Weights of a small transformer language model: MLP 1024 GELU.
Each number is 500 + 50 x the weight over the matrix's rms, rounded and kept within 0 to 999. Layers, rows and columns count from 0. Numbers have three digits each.

# down: layer 19 MLP down (transposed), 1024x256, rms 0.146, rows 972-1023, columns 192-255
# up: layer 19 MLP up, 1024x256, rms 0.272, rows 973-1023, columns 192-255
down972:510562559518513540521450533553399603454425506495460459512511474510481473522525479468431509519525461514477444465504450482540450487526536528397490527486482554454463543406526523563513514567501532
up973:521457465521567558422446543464508509587582490478590476568507470582492496487626488540577507476411453518647520523415590454486437503531483457506463509501630461510518468519393474464540439555539520
down973:485506517468421503618508524458439537524437419532515446568431482561504421435494446478421519495521531492428427492554480557540514482510523558421553531535437505586473528494510506511525542511618515
up974:500500477531520563504479503426526550507477440466478544441522528364517470425595519469504406526459550480517512400428491533531580467518486418457410488543465498532596492491522528513517511361502483
down974:518549522560420379502416466512510477424526485480528531579610469465476531485441506508532520527549550469437449536475429492497565479474509519505451426464463483554601521405468496553436503501525544
up975:424547525556433524436467550398456488507529532469495602419511518482507439492472470554543479516489524459560473526555481482475583423449488571548416528417519523558483570506378518504502476492489571
down975:524531450539457549424431462467561459487483579492509562522457477478479450464539506506510485475472517532500436438453448448484517517463454517509454492512485526486519512442459491487530495492544572
up976:416526516561529574571478452474516386533466565550485438514565489544515553504496462530441505445522505461532498526430586545585401500546542477442439504445463470514527464539461442559448428500466501
down976:354534566515455561472514476531579526446480563526547387454475436514413439519551511531455536534569542521514470590445538532531448541568471416420517497502527597470445501496601490460416520509496526
up977:463466512536480505416436535429385514562418536594529509419469528467426478498402440494524524484481540413487517581481555495441486462492524489507434538559508483536555525504471503498483550449542496
down977:480450483582572595427503468504499522466466526441547572555494461490545479441493511535463476502493489551523448374519469468508525538624421472614547585414548506488476519518593477499463417527479528
up978:381523590513475566585497429501488387533495570458475548455468513488581501426466586476388523462508452502579505511455543526439479520507499473456462525446489547452451490574500525515461540411548598
down978:571493459462473442517470439538500561508505448494516471501555530570379502524516510639466574401565525498480433419509561527485557450466547525505556471479448528533554470475585540428523414387528488
up979:584455540533487596562478462511487428467508515493486545517508456463482564422493533523420610505448501473576436454529499504539523440483503522524523505468567547451538529477535419519504511425408430
down979:486477502414495483487514480453491399446426580522426544362582476421456409505530533529499617495532449493478524444501526611571372568562438525492476395525521495501489545444498456564513579538526573
up980:512574441528518549447415570493457477481515461417530528516473544399468568528501475561545529455564548606455570474461485387516502542528446496420443564540521580339527515572506521588537559511540514
down980:568506524577454532468547446568450447510491452549526504507518481536501437492496499463429514503442449470545394529568529569434485468518542449416514432425439531521497477524488496474549497453472532
up981:523448478610582454441426480498477511489536463467514490543486483412523491518509576401442473381568498523509472465543489561452497528447506541451436522490460583524499537571441615475505505438437491
down981:518508526421588566533545490432476579490539545506498528493445486481468554507510510545473531577489468519492606500530515495530500540442570390546512483554451410527542464499488398466508463465529496
up982:413469482524515381526517465464403393468515509500495598580454550409495471382453549496511457541529486471559548479485476516469508512502594571535549528518534573462513509454501548411473448493475430
down982:491478532525520493577528445475510494406575562471465491488526482447542482397574571495464512545470461444469548462491460539523519507468529445530471444405556541543541563465480554465492450565503502
up983:500437413480542524563426469505541526429485535440548467442449550494425457473578486561486550517416503591509515486577479464456506448448446513429495534445474508474523557485457528485382536423356475
down983:424537434434408481470469422509419596371515508559506568547439394513472503408582459509493559558485354476513616494557482505579494519501639469475561501362497593574492566529449453439528463449601486
up984:499504484528567495454365453599497488503465547493547507486538430508429585491540490507448482601512509501485450528488555541514489431505571430492463554527464511447522448430529478498517562488525426
down984:547600585518504473482428522485540484479494491540486554496507458452565472574530482497456463444491560515385519468601558454398474512489534463469472545513445440427508485470479525468592561530530510
up985:409510501420471477468373526524521532475593525462495498517472497430540552550522483558467477466521604524510613606534534487501407449515482483511580420499499470527484517573481470479444525547452547
down985:525410515569527453514420452531457495436578447550599538436496560546439409519409506562492471458495527490549560461514453499552527459427449368548594523559475448494490532509466406566521452531491532
up986:444517476622495414596514539630466534509588486451453536529506446472510523514529485578544608521497537560527409521451388595485466559462589553509533546480517443471530426490473463505513561601521431
down986:399513506605533484574549447512537434510563493495520446481374515424473435596517500480473474531486476491493555439544442502424424509515543521527471515562531465462543460591537578550510523518563464
up987:461388523426476427460516443429468467448533475502475543519446500460405567487540458495514517500506564505514558389488491546477508520553483535468496541504492506531516433495482523555482566506521524
down987:600551563505461536508490501443424460482530620585494511448472416471581479544628537403530479533569416492489490476575515443510404525546556520482607469610546540580498537522457522480541426550420475
up988:616489453584478462529531475492474412554530576492472583439514447504570479527507541499414600411596454466550507545574466432434447476512540521487521471511520465545466522495532475502443613490535478
down988:536539505535493454438471495493550460556552469477455442513549575467512469560523527509522504472476473507478513556563571452473579462483531517435475571442541515545431488622379547488485525513455533
up989:517431562534534427531495483499486453465508516581531525516462529460452507461506417541449510499478480529472409484508516461477486412459452557530450513561516496523512478430486522588499461537602485
down989:559471457467425487530552515472438540399446466515550535447442425593554432532576563426501527522439529467586561482572567419496516527445533456407566432433525591447563507501494498456506438562493465
up990:520468489467436549588495572472569545579446433515493579469493513499522432512492496691500527518543464454411521581478547522522498522470476474375559489560541547429543433459558408458466449487493386
down990:533403437577492468509479615468532431485556524551395585462497612568481455470475438467527537528422407436532516456583542478342618492477470456511512514493442466558447500406542601446561429462470542
up991:470539564587563429491547501505535576506410445526527521456563518476516484502489554529456525447504496540596501466470513583488606481558446558504403410420582541459481467573510485524481512487460485
down991:423590567559517564445580509534466598415373479519457619442422487519580534512527538405438464534524458491512503541368466475469551424637460551471458425453509463478565492588601483424586575528461566
up992:496535445494493541483446506476473407556569402536452483503489449402532576489401487559450525485524537455482499526522529496527494431459453436590404505508512552456499554490476461470405509516539588
down992:515491498542570519423587558457542412555395528496516543523494539566458543494534487547527537554518497534483486426541505457504436481473517529508520448582477579512507507516499598459565499494523546
up993:526466473514599552512611504469441501472489533453543537518525517600419538471506529539593549512614521544472459475524504515434477426524528500478561485565509505494543521481517580532580417470521522
down993:498585536458557556483492517504521516478582527469480445492455491498523547469586524384437461384384520537554569476474530446549504581499433581490437496460425579452390528457425443482426439497542500
up994:450441526526517482550517495418416477530605468537576436469528483532475584500565516511487520485484549572518454571436362512536482427534556520611531488453414526493513489462452547515511522413478546
down994:497537487627469508439448480497456475487516519482474551504497537508589509410514491479528522537506505537439534583578510491454519505540513516513460545598522514558457527550581404496493458411482538
up995:580463423595613511455448491430543503488474451473472501482539591471469470499511572424416469526550486544471621542399535485422522553454487402442519536607538503440479522534513543529479594500477545
down995:545503490506457488468497474474517490497493503532573434452505550457472437535482607522543521506573513531479460587539538564510480428574596498450516437517355512509485419463517364544471421477597502
up996:550494443477475481473461485456514507510532530485548534543536595464511465476401559607449485505511495484488449459490549486561396462472587516542481566588491459569415579531434508465489524481517471
down996:521525521581476521461573519486476552431445480511570444366503531568442535497513495425504535570525520501425515513570426463565513468498466444477495497488485601529551429521504449455472512411527516
up997:537460534586496471440477511499523459505519428456538464509574537566514524485473471477482613408416498526661471447474486557460452427547491529551510527451522468526505518518458475559510457577452478
down997:568592588522570558439535535585488531393483486516575445539496517522661495477464519446492619418537410508575514510517466534492527340547500555486498526454527506524513455501530460536613495542510465
up998:512461533505494583529535516516455432571495516475529500431459511575583515467477407515535494494442620474502486510491573552569626428445428496557550460542521500509533440467484506532423468536445494
down998:529636465560427578424494477586465510551514507472469484480493424566516489424497617418585507618521525547481512447506518474422470411342532518557463447503475511443447491510585514423480442512501453
up999:514567525556569466514537449588493455478471559494453501551576597576438485454518533450641478305347501544459488402482541558504392443512618377436501514491490501493559435533532481431512523445466636
down999:591519496513541489440441512570441455523465541510434504497615587529483494561393458456543430338364466503429498431423489503492402446519628350557523458488549527532566466521476487448591648498503593
up1000:532533466493474447544496454508507527453430520518478586587456528507508417533543452477443584534437457538485516492504524450558510574477540464440491482537432473442535443397503504512501452500441526
down1000:490494576550458452539518443539474558510587527530486433489526478568473449477448424616451556540462494498489499546498413497371425521387511499475390479684368447571503532491548532473421490525450474
up1001:502437487501480482488518472518447505537599445514491531553434536489494464471455513544505480595515494453601542571513586501539526576539450482497528535540588593565462522478522554433427396568517466
down1001:466581528513464532525475437509483468521504493538537410508579460491497486463464506477519518420477514461437469441533504485512469438456515456492625574451496560522481501490488502586449529460510562
up1002:502461509545493441496502498496560359517548439530456501518549494434480524505481538465534522492517580509539461492452516606556446511464415468520493407549532519478455558535391550528494523535512502
down1002:443475440558530517511424566431576546507457591495464518494469523532484431474432506467471454472543364499518564403506477539504559510540524487541374539480501498506508447530582367557420488451460485
up1003:492506528475553418545470510492363407446568420577463479462523521451433486455490594465493555565519525469493444551447445571464514450478563445487467441474512479450538434527501508465463457562547566
down1003:567493564500506489537502533510521455435498443559562490507488557477548503465485518487513444416591483546582621462467546489576443459425572542430440451541517480544501440502498506450484471598446586
up1004:354574555558492370452440480457484477460517557440537492393480449587377553522408563504514417503535568535463510489462540461512425452645541508531546449441419497430461505416501587606424539531528496
down1004:512542576568491509527503476545567383625497539585442565465594527527493468464620556579531451530541457464484569382546611488415523571577441529566601489567453473445482577545413380462507525555521548
up1005:485454510476462477494480517485486479537551512493508459492607467519477500483365564426444516553432515492539528466498553500536524403421508517453492431518472475526539586533516536476454522542521491
down1005:471562521514561541510584541472621558568419517563436429592476445512490565543557529498508445524557445464462544458460373511458471471465478477550474556519466523409575498585508449492513514458361473
up1006:496458509484458455540506521522564449551475533512425476449479461498531503455451468424458504430501437596543549492497572486476473465554458491475449545567419523369422531473537511466497483529550521
down1006:575585523482406630469484476492517558518499410449519589475497488479595442476447544486435548537461523528349531536535528502476491582502614528535508464443429498456458506562525365458443554500523469
up1007:443505466599438542451481529452550433387518445512446571554508516442643488470497567526430480549429462505533530505501497549513558458475480495452433551526481500475526512519495462490437467492503484
down1007:626555475513488523569537488480496467471490515480483515506503502542451567502506551489515542528355563363501444552519493589422558437485449525531479499444469437516469576485488513437527517483538505
up1008:510502463579568515409549461445455443568500543499546488578496496502449516427493542538528484480519461490499570426490508461560492401522499473508575548520444475480560443513527534486523477567478522
down1008:459407466463534556604473654515552519547437570454473562464497456433399535471500430410504518458568401553415444492457568523418460525417504525505444523427544417595471489502575590586479488491538471
up1009:499485511563493477462479508525547583554518384570524449510535547482370446406449556505494448534554563538560560444509575570506461436579497442575367538575408504463513426529498576573529459446505490
down1009:530572448552481457538522411473599443420564469552501519509460557582449534417530555515409436431477554430502522506396558596509444528482502479523593581485525473530523540484502504496565424526517497
up1010:482536596558502532512537499460454438477489488458557531547567522463534591464519504459465523570588559558523530519487508417360510549375510506517517536601456574490575479445567483393488490480518478
down1010:511506535525492423451423456486420511538522488449424548502535519504390451587385498458496525557497501524477561519473568548407456572558502405514516480500576567512581434482490467498459504535473519
up1011:418526529549510458612510614472415502526516515457557514489526458609462538534464444551466551446484511466459433530506542521517475423436482436529517548505554451476350382386416541562376552468435509
down1011:477495446488543599513574484525532488504590497469489434524567574493506495503506444482487587507503453482493491447562548553591448552460464444459547513518555522391486519484390503539440441567548565
up1012:533533516580507549508428521412548592487516419491530515474538509498442494486383504651588474506469509555542459514532490460473460462515495530435485599435459521530562504430484475558518403539422500
down1012:563630470555491525539462535502588500536560561483588479422502563532491471431564493474531482480447428551636503494472520591493466448530497520573558553444597524437552561566522437528566579526457476
up1013:548469523460398518491429482525455470557381475549561502549477469509484469518544481436500583539522463422425511543549604558450383438432528439499480494479494522490479491510521409462485409455635472
down1013:437495474508505601524508485507535562465496551490449488528523484545602437507511469479482531541470489491488488501557463485401469620527480373416528419420556489579518549470481476508543456576500438
up1014:475472505508509626478436468510564479527549463490482552534499537574507531450600523433570503449456509494509546510464504599554405513475517412492641540548441576477475583498433415489450425460539573
down1014:485502479469459505498445521464515576489520469477489438462541477493486553589474484473408464423513555533581534515540535546429577510530561555516482546347422442560458483516503434475509508529571431
up1015:498454486475453493506452509494485535479494492497534551546527546513518504526532488516462558525498514513469505517435537536411462486444513445516481592477467567520506523451549448478504524516572531
down1015:474536554514470483427495552497496530494484513499509495410536512422506523508507574448479423431477468470467485552546538493562520438569440515476540473488537508438509442509552517533491443497477440
up1016:453513481504548491507479571545425503416560493479547553488497594505507494493523490505468647538447501414491485464458535541440486532594595530451519479495464515497559518469472494524413505463524498
down1016:614495516438487466512428464469586477523523447453544457540485495471528459470531490489468482540579477566525545429579436500467567493443403478514494613496560496440463437541559507427583528572465476
up1017:585549491519553464625538469511559405507344568504514438549546498434439518512499523512501499420474579457518497535519567489394420540482492506436508524495463395521548476548558483623472489516514431
down1017:533499496490442504472450415450433488524517484492515462584566467495449493576557463504461428455638485570525391400509534513546461578453407518491449552572520522453489518496473456518490533558474538
up1018:422511543591549506550475570521544568394496450455547424463475498500496600512500514562554516531489469455513565494533464472502465444490399433523512509490513491495536470571537551430439380503537468
down1018:550553485536560501471492503436492488514500479483446575515453495390518507499471499474567502494524562507518443499413530451540500463426506496529456542515506491477524425492481510559409567419435472
up1019:584515499493467481539502560554489496457506500495532445528561474513590456397501484585485506476602479529462578479452417520543408450494494479443523558563486509476544483626500551467470509514484460
down1019:476453541461406580456525606545483483361527493441534554467465535441483543510574443507438435546467410489486594556527553469510547551519497425421468472476470444476465522483466505508462431407485527
up1020:521544524591556492561478485493375447482438606461467532553553523493439583365509513482627476452463516542489470478534550608480489472543582391490553441474465558447475419525484529554514569443433488
down1020:519482451573629354618494514554584456557503503418492357419531479478420573557618433516530440500411360467429454603549407451483391462543632421521496509458431504610493480522465544498595490606489430
up1021:521532547553555540394451408435424460529546427461510504505555470523545476503485525526489572509479480502475540489537564488568534566485570409443435490516494478581561497612507409538454472538564474
down1021:511481444453410481553494544569508465492545525528493526467490518513435554556497486532604496540497553511481422459507421473374544450534520486508453470440552568571415523448524548482497530489620479
up1022:510557436432542548458483444610484497554544464539460459579478521517603492550494533501525510472432483582536488545460508513446571477445597433542509471501570540455527486464556589538474537477528601
down1022:436426462573498581632471482528507398420434504531531426523490459512547541470442531541395542485496563463417483594515428445494481520606503506425530482426543445514524446498496589493558458539490425
up1023:391495508492522528435553519561485453489553530529498467416496548507476448484534446482449489536438607541508545515501582464557459512462449504539424511453474475507451536476556515511449572433510502
down1023:497431531630502537452450550529476490454438481534479489490447527442519459437497567471537454545507522508476442527572439440505471473564501443505538517496469469479449505599456545519484462482467504